{
  "n_layer": 8,
  "d_model": 384,
  "d_mlp": 1536,
  "rope_fraction": 1.0,
  "qk_norm": true,
  "attn_scale": 0.138,
  "tie_embeddings": true,
  "parallel_block": false,
  "extras": ["capped logits"],
  "optimizer": "adam_variant",
  "final_lr_fraction": 0.1,
  "doc_mask": true
}
Each number is 128 + 24 x the weight over its row's rms, rounded and kept within 0 to 255. Layers, rows and columns count from 0. Numbers have three digits each. The size before them is the row's rms in percent of the matrix's.

# up: layer 4 MLP up, 1536x384, rms 0.0658, rows 886-1014, columns 336-383
# down: layer 4 MLP down (transposed), 1536x384, rms 0.0465, rows 886-1013, columns 336-383
up886 104:126117098129118163124135092085113129129122166120114122162148118107091107150152113117098150124115098113101133131117144121139144078108085127138144
down886 100:131140131123108147101115097119161146098097148132138137107112174110120130147140134162096152138093140144122121073112138131079155112136121133132142
up887 097:091147135083172169110139154089126098138109148111149095119137135106095138139182175152178126137149117099128145098127128099129118143139120117083124
down887 097:143154120150102130097145155108128165138102147131137130133108154149165125083121129122118183076129148139083093128114139111124144110117124111125145
up888 103:114105067122150146108085132105150106162145191103153104161177120097144125117162115112143125128107105144101136135110134109129110125141138146123119
down888 107:112175116132135083122086146095144107137122150166165149110107136101141124082134104110135121140109120156146122095101102124114126160136153125133141
up889 096:135145210091085127129122143096102100139125164102156107114108126163111128112146138154107140133107123124087080102157125154159127105120133196130143
down889 097:120122092115123119127141145108169123107177129132119132124138173137125128144136161118114095114108130146123127140105084156133125155120104186111123
up890 102:116145130168112076131098137156133096134114165146130145150127097154105176089110109220118180139132127140145103128157095156140089118123098157137100
down890 099:116106091078149136123142118107080123132142152116156122120151125103139144128149176104141142111113133124144114138154163139103158083107138114158138
up891 100:070113143091156146140081113149115124141111123092181146150117111120137153122128157119121121066090124129130064122132111131120152092128111141104103
down891 100:114093144156121141093148137097129089107064131163149103101143165103129150135160133122136174128130136146156108112105147165106098124116126089156118
up892 091:131127167145107109150157138156114089142089115132153147107127166147136118138133154144102142093112154110141140166105116118104122124110105106140118
down892 094:174111159121139147114157153096105127144089129132121112115087108124109107185140141098115065103164119108125114104185111108081130159154137142112157
up893 100:106106150109091161079088086162108123164139185086111094137097122142132114178107139147098124095120137092127141104153117164110103093126168128068105
down893 100:123074078145181107097117154119129100131127137150118106111124109154168156148126123151161084120144109158148104108137138110117108113137171125154148
up894 103:096074126094142127133161166137121135122112121123114125152137145153138114123108118155145167091144153132129130145105155107162113113085128173120137
down894 102:146118096110098140117113129134137156122167151113175126126125124096139111139120155141110107134153148110112128138090148076069122186119147169126153
up895 101:137136087128110144141095110154120114150129098159109118131151100120141067167153146097125115128134096154111116135108085091166118124115141178129118
down895 102:155160134132122133136146117167115110099122164135147093117084171136147153134160136155131128143095122102122152107148102110072123141075181135145102
up896 110:131095138171099101103097128170097114095115105116141141138136086164119121127137104114130110114132091121122115112144093096118124118130091101109163
down896 105:139151118120103138160125127117131156105158128130114109140119163159110106149101102186085088112135112135153122077139103099114059164097097138130104
up897 105:148098135127079149116133155093167156148101115155138162178151105157147126119198101116121128119121109147147180085137107144165114094142161091111124
down897 105:145126117138133146126142102142128124073121117114135113056144149106100089156118129119143144132076157094084130155128141126109152154104137131112125
up898 109:126114116133121143102092178121105112118129100169093170157114139109096113133086109126131139156124095153134129164178139121152117120116146134152097
down898 107:125147134137137133121159173091135139099125130119127118111136159091151114134120141122123130132158126119118098116170118144130139169110108196127110
up899 094:119143166108102135179082134148126134138127100072130100148157084138092159134107124108116116111109097147080123146142119144116135147171153122092162
down899 093:148132119154136149130110091156129138126114143132153090126150109140144127124100192113152111159108090087120156136157114132105106138150117127102142
up900 100:106154199140158121115105086140123125140129134115149147117153124133172131176103108093102143142141143114127121146154151097140126140119092114114181
down900 098:127140131079138143141127149123129116148154119126142131131155117120164136138095137109135114148115104119138100104107124114129127129093110097152161
up901 106:142148133137132151079129135128100136122121143152092120125148134153139150106146091136163114139151170111159085113154110118085129102095134103095116
down901 105:130109115100115103152136153122126119115170103145116080108099129118119160146159161107118169111171124106149126111172128115086141128108147125143135
up902 110:091093129150110102154150143163085081150112087151135139095121142144159141147129125131185153134184131135124110105115106097123112090116133182140125
down902 108:131144105154109127116139112119174121148104114184114142122114147107188129115121120139146126148131073126135119165133139149135112167166152111089127
up903 093:143096146145176154120139110137110127082080129117140081109115162127143133140128142123157123117120102140165145102103093139157126129097147170112164
down903 095:116120124117121129089151134141144161128179125135128129108131125131133151129109132132108154113144148171149104108129093146137128135176111133139172
up904 085:121121166127110155119075138160165131145086113125086118088104140149145137120126133124135133087127114130099144154129134144092092081109126123081157
down904 085:108110116101157101114191123157089117162126132125130156145127117115101160090141093146108098148093145126129145096138132134131099165132118092130072
up905 101:106116144114143120132134111115102113134071149079156143113092128114115091098165148106125137087152165155142098106170088144138135114143099114108151
down905 097:126150126160096160154168131108148140113156170164149128149121133092140123081133114126114140122149127128183147094134087124090143139134147114155105
up906 106:103128116129127112109190126146138103125110130154152128112157123171080131175086082152119166162094108122097137113155130149148157117117112164117116
down906 105:135112117126084113104127141146098131117094140102115133049124138110169135112093111095145120114091105107152131090127112137091165111144144110121159
up907 097:096068128114125149096094107125138132116123143140089160169113106070134100126103141163120159110097156121130102142136098137128136130123112121143123
down907 095:143124105094115104172149133138099117111131152117133123162112145097132121094100129108116156173157145138138110131148134104157146127145095109149077
up908 096:137144116137118117112088094153146130145115135117156164168118143160126121127099090119092121104125134162136087146109114059141129077087132118128169
down908 098:178111117110114174142107120098140116150128150121166094141183109144159132124155088109101118173118131103168170096143126126141132124106125168163136
up909 096:074117133132136152132126140122130164119099129160117155125114130108149190160153077160096146067099140130150129112117159119096103105120101151152125
down909 099:190101117117123124126152096131113163130141142095125160107176141134124153097108158118128093132107144118144164124110095132145131098149147149104086
up910 104:135138135153111147131131126155102116099126108118094128113132104161108105121092118144088113091147151128142136141150135158113135116126128110085072
down910 104:092153102130131100113144139142125139133095105130147178184119066113150119113122114155137092114158145136145096113121137136094149146141137116142106
up911 098:110124147107112127108099091111094123139131123142113132149113151138123084162142098150138136129117119122103157090164115126120092120131104137088169
down911 097:135123119103121179153131104158110194136107140128142120117129126155133166118130143138142111137105140148161125127149136101128156140125149181207131
up912 098:121158135111136191129118140128148090140135126140113155127121103124134121128160140127144108144094146128140094156141111131122118099129073086129172
down912 102:119146094164114122147094145133112125105158102171111173121146144112150127150150135159067093087153114097159120134131135132117148145131104148100096
up913 102:148114125114129122102121098151143126128115180134146117138158110116116071150105102107126099133137128087092111121140132116111088123141128097130113
down913 100:090180126150111125119126129118121140143162133120131170083108081137178160169095154132160142118092153123145114132170121126086141100159126113110131
up914 099:107134151148122136123077165137159149111105140100133155136135111165111091105097118150127129162121102114116112179120105156146122120136142167135111
down914 104:123124149110139110172134155190145111144140137168133091144116156139143125100130159113129106127108123169127154143160127167117119124132101153138077
up915 103:131149097119060093112168135157152130120105119161167105124111145157101142113125125094129127162102119105093112123112110105122126119134131129116101
down915 105:116161135145084120100155163149178172119159126125153149102109086147114091112101140110108128138118133099146146128109128142124147137150125124090145
up916 093:103188133112162085123141153147161097126113116135140117119085130117112122145080138117136160128114167180150090146148175098119118125107133110125133
down916 095:130117096144122132094122088122122135096169113118087116135147145123174092079148106141163122144101070164172155171154115127102151131092141127102134
up917 108:127175169114102161168148168116158118118126103139183138149157117126124095147157139117128133130114151138121124156135097146121118122104077134144131
down917 102:139123154121142125134139089122136109099143151138165152151143082133115151137096122161141127117084155135192121127108110106175120116151126100146107
up918 103:131116127147141176112106117147129127134106170166112163149143128132140123101143140110130121127152167140136127104160154143117125157115146168090101
down918 103:089153115113097129145126144102107108160131170148099136102104161107155090120139123073120092113165144172135100106082141116082140101126114141134160
up919 102:133175111131142120139136158145120120133128141071137144131071128127133138179153100079107119129111093120112125109151126117146110103115137100150152
down919 102:132134116140120130113107171120157106111158141098122145167138111047152141138109125128176093171136107100130110161106122126099123113139141153136128
up920 093:123135114106105128089128135124143131092098138092183141135117103119131129163166076112119184110149147104155102141105132086155141129101146140125119
down920 093:146119111096130148168142133111172186130141102080156161147159134120157119121135137148118129109134105155146109139100140109147161144130121187132156
up921 080:131120146133122161097097102145103116159113142145169127147158127160101143141103139208145127110117147073108180088086161136176078097126154108124105
down921 086:129142155162136159171147137134175141103115125103162105101100175138119092155142120142146067134102125133147160144162131148117137127120140143129141
up922 102:095132134057074128092147129126109081122119115125150120151167120159107129130120107119112150152111127140117135095160152183112128155137114080108123
down922 105:117119124144123118114096114122108123055129131126109110147111122130169117107110142102101149073125141142155154115125103126164125168119101127167120
up923 096:107122122152144115103128110115114153168122150132131114163092148134114145141166107115123111104112139092094169169146132154133087116110138130136127
down923 099:099134114142097150136115120126158126146148107111101157099124132105133167108113154121119098126134093120123127132088108156121150135098148155098129
up924 107:120100145154111121120148134146135122111112149165115141136123107167080124142133091130113130147087110112133131116117149143149127129100126140103100
down924 103:114116143170115126105075124139097138147145109131123143072147121146153168107128100121149114107141122157100146119133139112130100094144139126144192
up925 103:120118116145132137131146077164145120175157129160117131160136130158127117144166129096156133117106130151129160132050156101155096097120112171117155
down925 100:102139095137129100113139145153150126104107135157110143133102145112122128130124106165174131122145120153122131136176123121129167136168138118115097
up926 099:128115151090156145087138088145123109135104156110100143093118113141095118162132149127132183168088185095115052090119133131134107125153093153133116
down926 097:111142130112139126124118131117153144137102155148117155155085130109129138167136184122144089148115119132148136118123143089123126080183098148125146
up927 097:089102129128123121076161144130159104115125128127099166159117096129148151135123134116101089104128147130128091156115141096135117132142160151129134
down927 101:110149119117117133107129092131165109135120130099126122110177158117188148082124127158104150138095082143121112074101125094138140125122111120143144
up928 092:138095095090112130155155150149107096161140137086119150168129142171110088093158135135110128135097109158071121161150108145109160155102148105131114
down928 094:145143159162095105146134111103162130106169148146119118110121096130147142092119107126083120138094084100116143143133113101092119162123132121131143
up929 099:080134167165131153141131124091139153092092096101126125125085082140119125124186110135156136171158134151082103114121104114162114149107117149128151
down929 098:121170149138113160149162125127152107140181129120128136140152094109108119157113104120136103171100120099152129170125137177135104127187140105152105
up930 105:082113128101100123142098166116157135118141164146125106129133119147172104079098121091095139128111102156114109064112153134113112118126121150156131
down930 105:124132146078146127151115138112083150129156117129131095130084112184124161134122140117138144144122136145151100093134123155128070127120151138156147
up931 093:118090133175125097114091117114136112109149113166138124111149115140118081127147102118133120167136120124161157142128123092122118125121134138145092
down931 093:127135145100114117117145130146150113127107126066119118134111179126139134118145121095139097160157169130155097134159096158109131161102110116112146
up932 096:141134114108131102159141084164099117098127081147151145132137108128147134141151150129100140156092169133100117129128152128144128087139119100141143
down932 100:128145100107165102107098122118128107114161126107124173107126138124143137113125146134164127060123076119142099107154126113116139070094116111156132
up933 099:118123139139126122127125138145091094135140097127167122119155112110182094134076100132161113140146091166168114081142156098131117122125084144098151
down933 103:187118094126114155040118139137142138112096120101126126111091134138132126119101137073147115116119115151135157128135138105133136108126125135168154
up934 108:135147173159175106168105092143112110138105117097148107153139129144140112099143106121141110138088164167150154124173129144123078108128104126095139
down934 108:159124140117167104146128139161131126127108153110129122126141139128184132136132134124079113129152145115147116122139063126083117143128120152108114
up935 100:141109125110135150099151126120130092134089148110095100122118144138123112127137117128136125121122125133127137137159122063152118104131110089135104
down935 102:105132128130141122120131120116154104120122104082095139128135126157154086164113124113090121116112110144118152091152112085097158101160073144125123
up936 095:114140172095127132120088100173133095155128134152090166106125163103150127079118149064104132117126127134120122116136152187126079124135129140159119
down936 094:124106121096129168093114126120125128146104161120123137154075106087125179138113157148124163129133135128164138131142116120125124115143154127145129
up937 101:135121133136155120129129125136118142083113137127144164129089111134092163137119129108149138108120147088145115175156120139143119120118130127133092
down937 097:145113124124124116129117139157107085157143133133092136139076105177124102111146131130117126099170124142150125125115068134124118127118090135122129
up938 092:124170092130108111114123107137148112134144130093148138127177119122112127117045153126132169182096084123155146109108167146114119126086135131122138
down938 097:142131109157104155093156157128146143076121129119162090127107125116107125112149079120198134148074142165151145131122145158103122124120114118106129
up939 095:123125124094133138096099143124130134135147072094156136119133118170168131140129103057110139156169158152100138129119105145147129137169136194110162
down939 097:147118108078121121097156163072145134124117123125125124141093158082141139183127103141119142148135097114161121173148139092149139134139133141137123
up940 093:127144150110114133100121070133149106150139129104117141118177141137087153099141146143143138117087142123112143130152145139095093126118128118137125
down940 099:131134139121128123122134125146082107107126067128110139151116125161128151165155115129072141131160130147104122149112139111132140116172140091181137
up941 095:099127116128153102129116131105129129150149097139117149163155095122111112109140123152147125136127142120120104115153155122164095132134144148102133
down941 093:126140094119134099146142149117115128142125108118133126116098107131111118154139160153146116138116118126127163122178135115097125130167108113102133
up942 097:127107147073116114140130109133143135143131119131128118143100140133112178096147107148131124146112149118144138121134125126159144097140115149199119
down942 099:123102109134125116150092146102096138121108145112134150108128130147128144113142077108130180135129134171133093151110145112121117154125123114130138
up943 097:124161138100121148132126140150107129161117116123102148148153123122144125128141104108117153173104122147127103113143121114176108127131094145111103
down943 096:113181121091132110152100142113112123123128137129140110070119131135121136167127132109166123135147153134148123158148147089110095101101099150175101
up944 100:105094129161104120138094135132118130092127145124149114112128119080166094157103153107145125121110125126121171154157146148144106121105114129094160
down944 103:110132136124114161135126102136143143123119137119102123143110134137130159137152127107117102109090103096144139165118086134102157087136137132116135
up945 095:091124150099116093117136111141078122146098119139127126085102144119106083068100167124118131127069165147079119162140139142089121107095115128156122
down945 094:121131137118155132138150123135150150127057188177134084138110119134103102144139100110114119121153071121112106105132144112104135092142140099134167
up946 102:139140137132119145135120146171150123157139101094100152162111129145086178132102157156119145115093180116124118085146117167130120130111144155135151
down946 103:109152100106116157117098151123142158119160110152158133102200118121152168138166084133097151124153145128077129130141127137124112140115123107153132
up947 104:150076102109082107122130126142121124189116148128135121135137110111110127105142130149121083079131132149162135139129118163140123140117094167141088
down947 104:118153098124112087126093123101141127083144123124157128134157145109143121101118116124103098108150102138120134109128142104134116081124097088128151
up948 095:114113158122191132142111125119130142148137121179134142139091125091099140123116159151129137093124104150124142108125153124136125110114131112108111
down948 096:138174172101087138076144127125116150147109156150147096114141116101143129100156120113127103161131132145158110117169157149104152101136104118085124
up949 109:119159129168172127123142184149088155120100129130107127145149117161098139148140109101126127152115092147090144143090110135166099137123118101149182
down949 106:120078148146131122091114164134107093189107195127083113131117129129143154117105114110115168151115137154113129125134147095131126106153134137123154
up950 098:090147129101105124085092110162163113130132112144087106114116097094099132145113153114121160146123125131130124111099139092112131138116109092123126
down950 102:097142101118118088090121163119086133162098173096107115136124126133126208111142121132145139132124138135119108149118148143167135110080088124147127
up951 097:133115112137152152128111153116139103131132076129110126109115133145092098117142116143144159116145151105194126115098128095155140091137119143120155
down951 097:106098141102126131122138112118112146091106116144132139160137132118147175122127121118136126155117098109138130095137165146147119146143149131130167
up952 097:102149145101135113123125088128154136148093148092133148170087136080122077081174165143137158106105147142093120176155097131123053149125091125144190
down952 090:179085140078115119128150180110055154152130114123128121169127116076139146101137112128148123163124131085108148138074130112142129116075150138172188
up953 106:112146139156121126117158114136138082100112144147138124162119087131094075124153110073148159170134178147111147155115114127124121143132121102132175
down953 105:139135114174131103081133093168133156156168129154125153159133190149148132154154101127095143125165122132194151102116127147164120139088154129131141
up954 102:125118152072088181136133145159139109111107150158132148133134156123124096176147131134156144194114130113130128149145142109131116124142130125120133
down954 100:166108080137113143144134139180122127122083175131143120116103114064130132119091095117145111142127102120172160126124121124130117105163171144115081
up955 101:134131109138108125126103141107107111112123098088137150143145107129136122164159153122096146118137166171132118137125137142130085094129119127134102
down955 100:130126142161154124131116159092107137137140139146150121121113086170105119143134116134184108132086131101154132087097117102142096107137105137109119
up956 100:136110124083129130126144118137141118140141138071133143092143112126114141150107106167127144135101146093144098095153130137116123089151108155124078
down956 103:148149126105154166158147141108133103159142119130110104121126123090112131131084088126100160144149121161127090093173131148105133143140102127130144
up957 090:114094119123115129109139116138112122154123137140153123096155136125121116103139104120139128165117159127176147109148123073101142113113115086153109
down957 089:157142144150078156138117079140148127121116151105121157147120134074168125156079138151088145137139083092140127146127145110122107101158121119120137
up958 108:155139139119124127110135138150053123147129092153122162132087131120151105114146113128127118191115162137117145123100104140089143153117078095148153
down958 107:154099118146097142134128123187153149103153125166134124114164161111129117097118166084174132092134142118132144098106141134134127123122125132115130
up959 095:133143100101164153117062156131100111126126116119123135145108138120122135182205079116130151137115125155183150150117079101139121107105126159099082
down959 097:111136131103106143144135083137157164111123090127142100102146176115109138137107121098099104118118143165123140148143122110128125111106143143106126
up960 095:111114088129090141099151135155123112138112092144089149087109142149171099140130131094121126123123088120133150147141144137108123153146137124130107
down960 103:117113134160122131109140152102119137142127128145109104126105132151168138111115080115102082115144103125147144149143117105109113144105095152131099
up961 101:112152167120075121126185184147131114143087092164111153154114151161091129170069155156137108132100132108096120089142144148160092130128099084141169
down961 099:127150102132178172117144131128140077116130121145130099124105114083125099154143114132135105158131143169118084148130152153080112139151126092162115
up962 100:146142138153184130107141100124137126123119127101130128117140137119079125148146122095156148105118149130178098139146162133146098120139122189176147
down962 100:156126135076158165103138147121115135044120101109143109148096151149110099156147162130128156129145120151127116094149140130114122120141122132131134
up963 100:160080157079110146118147123141093101149121144109146120167156164107127146122124131090133134157117144153089111137172139097123136133119154156133087
down963 097:131143122121150160103133108181159142129148110141105172117149170118137127128098160099153117104137126122159154106137120133136138122143148095128091
up964 096:099146126061102116128136127129105113157146150100103129117149113114106137128169135092154159114128160126118128112148090148165123156131135169149092
down964 099:111123138127081107141150131113089106099137110098111154163093219126178126128123122125136156127088091167105092136171110180142145099137129142150161
up965 094:116143124125139135134152130109086110162135156116141121181111111127184161126099130101163136074128149108177142123137078154208142131103134151145176
down965 101:176102112124129125137128122149134142154097109124106104135124193091123143114157117103157150119140150136120084100113097079132104167121136141123125
up966 098:121149123113131134155109113118111142175122130143124136124118135183145083143139145121159143123107111118110161132171140109145136062092139111111105
down966 098:104143156152118123094139104119100142112114148130108136181148099109141137110136152117095095159110103125150151132108153128135105138117147117118129
up967 104:123176116152096148121104122064102135099091144128157150102138150128145107171114118154165149151112089153109148117123139149152084122126106141080159
down967 102:153088157083126108145141095139134111130089088101096129087116180150114083113106127101124132099150118146168134095135142134144118145136158141115116
up968 106:117123089109135103136104143174148145129119102113154130094149112098108142116134133084122114149135148129120177077115128161158133130099145116148135
down968 104:141161135112149123145115106084144135153159154116111138113129121120147150118079114100128111117125125094161120141147123141114140105163118085155151
up969 105:093136139124132134123117121118173107146119103096116161100095101131125108129119109116141150112110114174129143146153114120145111153140117107098151
down969 103:126105111110199145151116114097141172101088102127123131108093125145088115155129105124162131114138120150113153160127132139108125108129144122119128
up970 098:105137136112129126093130116125155116154122166121115124134130111151136107097114120135130131134123092142122127177077086106183099143119121116118115
down970 098:127137140142133134189154110160151106103169105117140083158090163122141134101128133162120097119118128118105104100127103091113081174099076112144146
up971 095:111135129137138089113157137156116095135137110135088126183108105117108132114146131156129131122151152113109153128149114158117104145119157108157149
down971 096:130095115153143096127115149123121113108149107100137116144144135138117112096140090089109118158107128134119161131108136104129140143128106127151081
up972 100:097131123105087076157105133140126122162109144140131129123096153140105128144130154154156143117150154134139135085124117163144146109138145145156129
down972 102:110130148109186128154123145117153158138108113160108109166106176117137150143160154142145145154125136092115123104187124148107125132132157133114129
up973 098:122119119100114095136133185107175096119101141144087170095121110127091081138119131134127121135188135140113120139149180079134118140158112113145130
down973 100:135136114147137140135136149110051140147119151158115145124125142156167110148164120085146131082136106158158134124066143176142131113132157117115123
up974 097:113175133086134144125145086168178131128124121107103155157112149117167096123090105156109133144117112130124172110087117132114123127107153122123140
down974 098:120132094124157108121124119105157108142127162111107149133136107096145169153131099148102173122154147098138117119109104117131113115147143146138132
up975 107:125131190114175104126153166127148109173116166153156136122110106111156139139154104135131138103154093138154091108082126132136109093107135134126090
down975 105:141145099124096136124124150108126174087095120119152130111160137115136129099082070102119132138090080122126147127107147109097099171103112125113135
up976 096:129108155137139108150117105148124112127112135167112143157141156109116128131142116114143124104153119112083139126112085103130136131093112135162126
down976 096:142118107135135148126163140119118145100134139127137139134129128125131105161101126101110123140154160092112139145160111120140100130134154151121152
up977 095:152148145123154137099101086162121135158129144109152129143135123110097161145135161190107126147111129152102121091146156141150093129126145107081117
down977 095:181097141132145131092163148181109121140137094121160136128165157152098153140171108180155106132112126136117143166112151127140134209152121118129151
up978 093:123127162136096114125119075127174094158097105136127119092162125137125079123144134089135149138135104148135132101173099123138127160104083110117177
down978 087:131114127114109122137133134137114158128155151118102123121152113153115162128111168158120101131074096096127164069109149131192110096137131128146096
up979 098:135105154104148109103116108163138125113126138132100110134102109154131136070142118118133146135150107110120117089144092113092121146113142110125156
down979 096:129110133105126129133144133144105130095122115123128145147110128146135147133141106149139097136118159094101181071134117118154149140081116143108132
up980 106:111098167102112133119095137093151129102110081166178131127118069123132085107099103166141148155115109077107119152127121100182131140137139111121133
down980 106:104141131159123150144132103097157197129135152158133183163160110098131160152092095133122131131149113175121128103111138138150132162122097109138094
up981 104:103121094142112173117107098147107125124117146103131160153098084120141139122125135190137129141175133123105101091176127141137127133097145102101142
down981 105:146098097135099113139155138093104114145136122140139131156075147145130153108120125111108112138167135154137136139125164132098143120093116156160128
up982 103:126136169117121106130074134134129084155137101117148148142065114113114098130079143082132118128109060150095125124084129131108087073117150169138102
down982 100:111117114103113146161108142107139114096100161157176166154120140088154102113115166135135138110122153132149151098148140111134116131101147126154095
up983 096:140128094156117106126144123119065105141127107108104120152140126189106141113153132135139131151128150141130117131149163117141130125103137134139119
down983 099:161141107116117117096113121112182144074140135134153131117135123124171146103133121116107112116114140117149175137124084120167180151114143125093119
up984 092:147106169086071150107173144174109107122134091130086150172095112123153131162159127089140132108144111125124147172108084118180135095109156157110133
down984 096:150132133091129156138118104113135133097110177117133111156156100089117153142139099150189114153113136140153093140124136127121120106182111065124134
up985 097:134154145134144095133149092137104163132106137121152154155150141118187132159122103146138163132128129109112085119107134131101101130086069110151146
down985 096:126107144101172111152074151125144105106149112125149139155129113118115126142080120099113172118112168117109098138098152109128134101118142145102102
up986 112:095116110128123148111097112131093080136109095140129147152094125145151151134165129171134126160114179150175139137112122119133122126114151135081117
down986 119:153153148110141103115118109140082124148133134159108107138121170130116122156139094104122131138134144117144122137133130133141103129120165105133157
up987 097:113067136062118142107091097138108114154138129142112132147062119087121112144111168091121099144142194132169118134144150139143116137112137109142102
down987 097:104138154091127117154152125114142115131106201159095133101103135162138112118090112102142092096148123140159100136178192081100116121124147155116147
up988 096:098115186091133121156125149151122119126105087134174121128075101113140144142112091140161106114134115134143166060175164152149130107110110138118133
down988 094:183111075129155125134163127136106133108124091125129109086153142128142133118104137108124161070139163071146134156123112101129102150139115145132167
up989 093:131089113124143133170079107141145123143115103194148181098157157162142143095140107165151104139091142160136098094133148167135109113102127103149109
down989 095:141091123140152140139102121125144110123161147124130139143059102146106133101146129120098112123121132115157176127097135159148120073102142124115130
up990 099:156090114100141129081109148112169118146176145105145129112148093143154131152095118114110145110104131091094161108172133083183101117110173108117105
down990 100:120083140161154132138109130149130183097133122149131144166129099137114164170091147157133100125125109110144137141101128132127180122097116119121096
up991 094:119089075147157132158121118128145100120120128111107111175135102136084113086148132149114128133145137089098142149108139144129066122124122092123103
down991 097:124148168102125125113155141106135086174094163148105169119122159132139130135121146121141116143077111122145154088148114098125103153132149132087123
up992 096:122173111124106141150097129141138124134115120109127138161086131107114109143136152088108156115138116148091142117126114118115078117111132135153134
down992 101:136131100152134107118131105122126115156152102133145150149134125121163122131141100129126118099117120131080141142120142139130127099073110096139112
up993 108:119125136096080132147133168122130114148116105151128177142132141111128133106146134143113105125145123122122121155123122100124111114132142128130122
down993 108:138125120146104128129150108075156097110015083147124134146113142112150100139129114167112086154127139131122120114113110129140147106137162086129126
up994 100:142151119112084131127154136122100102127112152098158133103118128122154140142114057198163114146138163146082124124158103154130115161124111154111140
down994 098:164183132101100154158153143100141104129124145133138115131091146118113148142146089111149128119163135117090143123150135147142108129136098162167166
up995 100:113113118145163150137114115150116115090081087091092143155144120164138132148154122098124144136158110142115156123108129133148126090112144127132133
down995 099:139096121118150095135142123143162122125107144132101120112119149139128070135210164114147080140142144126132137124135094123115141111120165118116133
up996 098:113165156139122127087100106133096122107142119108146150105122099122095093120145144138103114089153145161156104156115166106152090125146135091140145
down996 096:103116164091163099104115145135094107116165156107129124092104142138104132130085145120073115096143124118110123166165140119149121111145089159104145
up997 097:137147156137103130128101126138098122140119114115145143137158130137129113114127129162157131132119143132138113181144113130113120145130102091119125
down997 096:138132128129139177118149141118115120119072151123113116118131160142114162147162140074122133155157162113120164126149144109094132155137138135125149
up998 107:108097116113117094135129163150107085129122138091134158116164134097087123118113121118127133128093133128128106146188152081153143130121119114136083
down998 106:104096131067132168092164133106103168088117137120102113127069099138145156126126114104151111083153113104147116156148107145170130100166104143140158
up999 104:103094111136146152112110131130129084142099121138130100142163131102115161118166136119144097129125115139143173107144119165118123161122112121177136
down999 104:140130110075108148152121118109095108116150171109104110132089150147159100092126094116116172161061088171177103115121117085151131141138127156101092
up1000 095:135118134105146137151145144142143146128138124137107084144111103067105128162157159104177127143137114131092132120140107148115127147097100090104169
down1000 099:145105082148167132136157164116123118109108126147142127172113145137125144139111130132115142129080144134103112154096085080129161114177142127146106
up1001 089:127115134140105110101148131104144108143123133137146162143138169162100122127143108149077132116131113107120157090153164116148169118107132121147136
down1001 092:103132101110078139129165119146124160170136147074136137119119158141090095161130153121140100153123114159119147123083148149130145171121102109136157
up1002 084:123105142122099140121096107170112098127131119111135134108144148138142094179134104113120161135114205136129161171138171141138110102114147117121161
down1002 090:158120137102130177170144150148158150113110101129149130121147109102132127085140117098159129103128144127114143135099128143156132130134113132098152
up1003 102:125133148128118177117114103148121115210102097152150134132135136140128089166119135118112153147158140137143137137129117050127096119146108119113097
down1003 105:131135111100102126138103095164126129133133085102144145114136123145130165124141103099126094098154138163126117091098134117148159084119088116142180
up1004 104:095126135131111168149123139132118138130105111108156125143150146168151081159122150133080143113140163152132124128149132135125147101142147118100131
down1004 104:129129107110134131162147140087125115139136139132133164109106157124079139138160179146085123173120140179084137132094093119145094115132126111135090
up1005 101:113098139123110126127135141140143126150123139092075145117140111137084123122143150111109126134112146140109113144107126132126124107121124125186129
down1005 102:171130116083200117156122118148088107163149131137115132149125156070109153147089092137126126154106116126094152110115125182121129091119144102120168
up1006 103:142130163112172125111142104168094099133091128103121107139076130131132135156129132124122117108127135138111126138097128146185158118101120122151080
down1006 103:091145152099122094126156180102149149102115121141139147098087131136136112042163107125136098149083140148104118149132105118167145135113187091105145
up1007 096:135113127154147126127132139144117153131108130143108135152093101163141141175173117135134138141162130167138066093107088146154137123122103151113130
down1007 094:158101090153105146113144090165120156159125150123146118119103120123147131130156119094121086116071160096106188120090154109127115154102148145146118
up1008 100:118145117156159119125100118145186147104119130119136111117140148129132115124098140109150157117140136118131142129077108125145137105124105147163158
down1008 100:138111088177148103122176123167142122138092151107166109152163174112140102108104125094115067134110109133122153143113099123158122150132124107117120
up1009 093:115118151143120112136135121172117133123106087143157149111148113154145134106146078161135128159141105141148108139144140090156128112115141130084176
down1009 096:124117116122106115121120141157092115091191121139127146145132114120156161116141140156122150083137128125085137163106089122120123098119097154148126
up1010 094:108127106145155163094106108113106110159127121196096120150099128104145152140131123104132151125116105115118203143153136148169125148118109120141105
down1010 094:170142123106155140098134146101131139127113167143116162148144154132149139134156128132147122122127103100100081114122146125116144147122097158108098
up1011 101:152096166120159119090124117136157136135140135137130112141134079148136177122092123163143154127127110147105108110120129132115152082117144161124146
down1011 102:150136101117117130138136107156103139168158129130102155114143110124128097123131158152161102119105132109116130148111072127160137128120140104116149
up1012 108:123159165143134108135139128134135131155136117107153173130139110132122105127110101124123173146127151100122107137117118108118083133095121163156144
down1012 104:122106165096114149073118090141159093127101136104111128059148141129129154113123147167103095155091154166166095098115192100137113097152118143133133
up1013 093:122100125104145145099169098150077122164088104148157131137146107129139137102163105136118155148130110135151115154118129121109113157113134133145142
down1013 097:137111108113126097137150111089140139127111116159170162124056119125161102082142091130077131147130118115118132137122137126118129161127120145162128
up1014 098:149114119134126129144127120115173123124108120093118119135118106128091136121123108167125148108103123140121159100148160071150137132126118109120138